From a checkpoint of a small transformer trained on Wikipedia.
Training: a variant of Muon for these matrices, 521M tokens, 3978 steps.
Each number is 500 + 25 x the weight over the matrix's rms, rounded and kept within 0 to 999. Layers, rows and columns count from 0. Numbers have three digits each.

# layer 6 MLP down (transposed), 1024x256, rms 0.116, rows 124-127, columns 0-255
520505468468497510499458480498512450478522436470494539480514493532473507501484554521494487524532480483494502484480491520494529499542509479494480538504501467506489468512493506512530500490516474545471455504514505533505546484510499508505524473523535480545485530554519512490527507484504485503487530494480523518486475497493550524526496463511497499446527430534512491475461502512562495504460513472491499474521481529511480499550541476491458511498490527481503489466517479465506535504483510497544494475500536491490509520458518468490498462479522483543499460472486506528487510457483524560516477485492479553543498538487476471514525463461556504517503467450531478503523533471494511529496544506520459508515505502483494481491470507499486479512522477476586502519489498522525526491506495
522488450465542502500509573534525471501485505480438499514526501506487508514493539476545490508474524470492461510529478486525461504527479497557500483493490545487489542485501479519506492453526499520498501544463517500484490519467492532527507506497460472467496485489534471483418497506523516470509532511495488489483523508470459511473509498500491479508510459494527472495472470530518468537529484540522479508482508489522539494519489440473510509506536530528529494496507502486511490544469476483488475525531511572513499493499510455515444486497473503500490498481507495503489510531478472526488515521476502508452526511503455473473534489493455503497515505489517475505498490522495498475468513444480526511504522536508483529488528511526485522475500500492506512531527500521526507464489443
511497511514472470496458472458503467545508497499549514508473532538510485535467509477470548478506480512542477478485450500454522470510530527517497504485491502506534470488502454521513514487491476521527538494446497457518527500545521496470494508498511478497510500493520540485513526470481519491482541486502511552484522516489525521480489503460487434504495487544463460507534519458524554495528458575450485448463488499483495502483495465495473494497455500470463507440560516482534453514516482500492478473499524476454517499543524503546498493494520512489507511504474480462478512504496513492514464465519485497523466541489491504495484509550520485495524494501462482524464509468480513521445514512520508480473484508498487545488508488499525478481492505467491532509524468485504511537547504
545464511459463490503533504482489490536451494503528505494475526504508522475473529479479513444434515523500508525519516471522495469465535482470463520506532518462503540491502510477452513501502515469479508513497438503471486531519492502506482477540470471518482500508483481503520510488537554483508494510492511470468469513505527510460533513528506509498473463534542554484493497484553522531517512520478518462462489475536508511525474546486503534453515471465501487500513512452546524461493482503498526506481544532425519507510508507527506526485531488470483521450514488447524537494529489504507487507503521501519473529516496492519480520500486457452457492514520507528479504491492477534475566526528515532526517508496518502503511541500486454536492527493517427494465490524519485516490471
# layer 6 MLP gate, 1024x256, rms 0.165, rows 125-128, columns 0-255
480467518532501494528557536508492514472506486459515492493530542503472509489527480481522528489514471504490470508456544465517503486492532525514568491538512477462500491497487513473511526537506490489510463498474519521508494497509504542512519531453497485495480487506460511505509528493479548492492517451529497528529491502509486491518522524534506524502505489528509482513499496553497498500508508506469502503550528482477473521470473526473481457487512509425504502492500558499507529473526527455496519522486485464477511502514445519478496488500496470474495500487520547500502536512487493530501514460501515454506492490457455516534489459487493497515548508496487476454496475496518514485524460498458498475495495453532497490501504513468470547548544577498488496485480554495534518498504500
481485513458506435510511495514506489514498512536516499553512484459510422498534534475487543504464456458491464504503481461508501520494490496531535506501456477479527522491491493486515506479491524505473502532523484507445488506506497514497473503503495490448484530489479536507510510522490516489506484487461515501516483497499516509516499490539502538494534507542485523458536497463489469497503448471498466480546460497499496505459515511497509478546507471508479492557493511504544534490495469457504503464470482476470500545532508487471494521526487499516524456477537496490525501484537488477498487502531471494473495459493528500550477543468479512473485473493453558488507537516503473508458500552492539487462517511526480529529468474483510482522444534513496538469490502495527480519490489
474506536522478488479484501481496470508514522511491494475528511510541495491500509506510470514519503466505514480466496459519487515510515505537514493501475528473553486482495470480503534490488493538532452521501552550489442457563523509505479498467502538507481491445487541481569487529494470479478525498528500500487505494534478503511451504491509520493518549491492447525448521464496537468522520497496500499558487543494506533513522502534489497502480481513534513488487494479477499532501533497495526477478512514533556503536531516558503527470536467502509538510482498498475487460466473466492524524494500491524537454531482508498526509493509493477517505508503483468516485501518526529497512474436526510490494486506479515485549502457516530482523475458508503488507556529491478507512515
484461478511516522488468504527512497468489529553476491541514530526470476489492469505508473460553528512528489503499492475512483487452499471537527471489454543462542468548512520461500512478493539479527458516498430466490517498480512478516433522498534493501495469516512520472522507490521478499489493507546505463537496452519514504498497503449483511491501465473480472527469518541513512505496539509498481492456529495477492496494523517485494498523485498504477515490519514487497475579481522491490498495513485534536468514468565523506491472530507517484509546498487526489546501517437534480488512500516480548494464530503469449512486470535454516498461493484522487535507484527473455519538512524530515530482509486488473525473492488532493473461502483505518485500505503531483477520524475
# layer 6 MLP up, 1024x256, rms 0.173, rows 125-127, columns 0-255
471472492503504495520478506482444479498508456532557515509511515515511485486501508496517539506470503485490496532499521517521500478533516502497528547492512476512521486525512535484481488480535474441530476483513514511502499510536569530504487548500475508513523431543516479472511459493483502537480490477509522512537530429531494510505490509476473472492521507517515512506540495483475489492521489475524502499488500483495523484519512491497461521494520498500510535500450553560469510467504516505506502504481505459498498519496532495469504487511498482505498474484497510485536455450496510485500480497530519462492540469483437523575482501479505482486512509537499513493495495507523500460482492471487491528487520476525476478528474485499510470512488531483513523518490527510527528527503481
503473488554462469477478499457494521509496479513584489496498505507521481468527520495487448495502480460515520494497474486501505466535550509484503538475441496483480513522511474517509421469495511512501449496529516501501500509503439466456529533572486436486509471453499511544486511502503493486511504500497520519486474510497510492491484513523472500530490495473521527520498512513549524516479500500492460503470480502482457509543520518496542524499554489482506468496482521486531532514540492504516512504461523498521534530473467496521459525521563538495552481496493497517484480505480477527509465481477512471571492490506513501482490493536460523513484508491474480516492501439478526495446478537526490493495539478569459519492517448457517486510508494481499492446479500511466480540485487
519550542486493482494508533470505500484494464502453498510482524507507484505541551493529500497455483525434466486540488533481486493488489479490485480477524504537469493532521498463488468487559484482501505541503495483481499512566509465457456532496524523508483518524500509445512522501536532477511512470488497513482505492503550525497466538495517481534513517482497463529449516482492511520468499492500485486487492492519536511483538484552457514495492522515500475484511512489492522469462497466452487523528520525482515535501481479488510510528555481505492531500517544491501501465539513452533527509496495469490541457492489525542529477491478554458494538557462530502480491474477477517462488485505509505506519486464517501489513507425484461511490487481473550486494482477514475456518544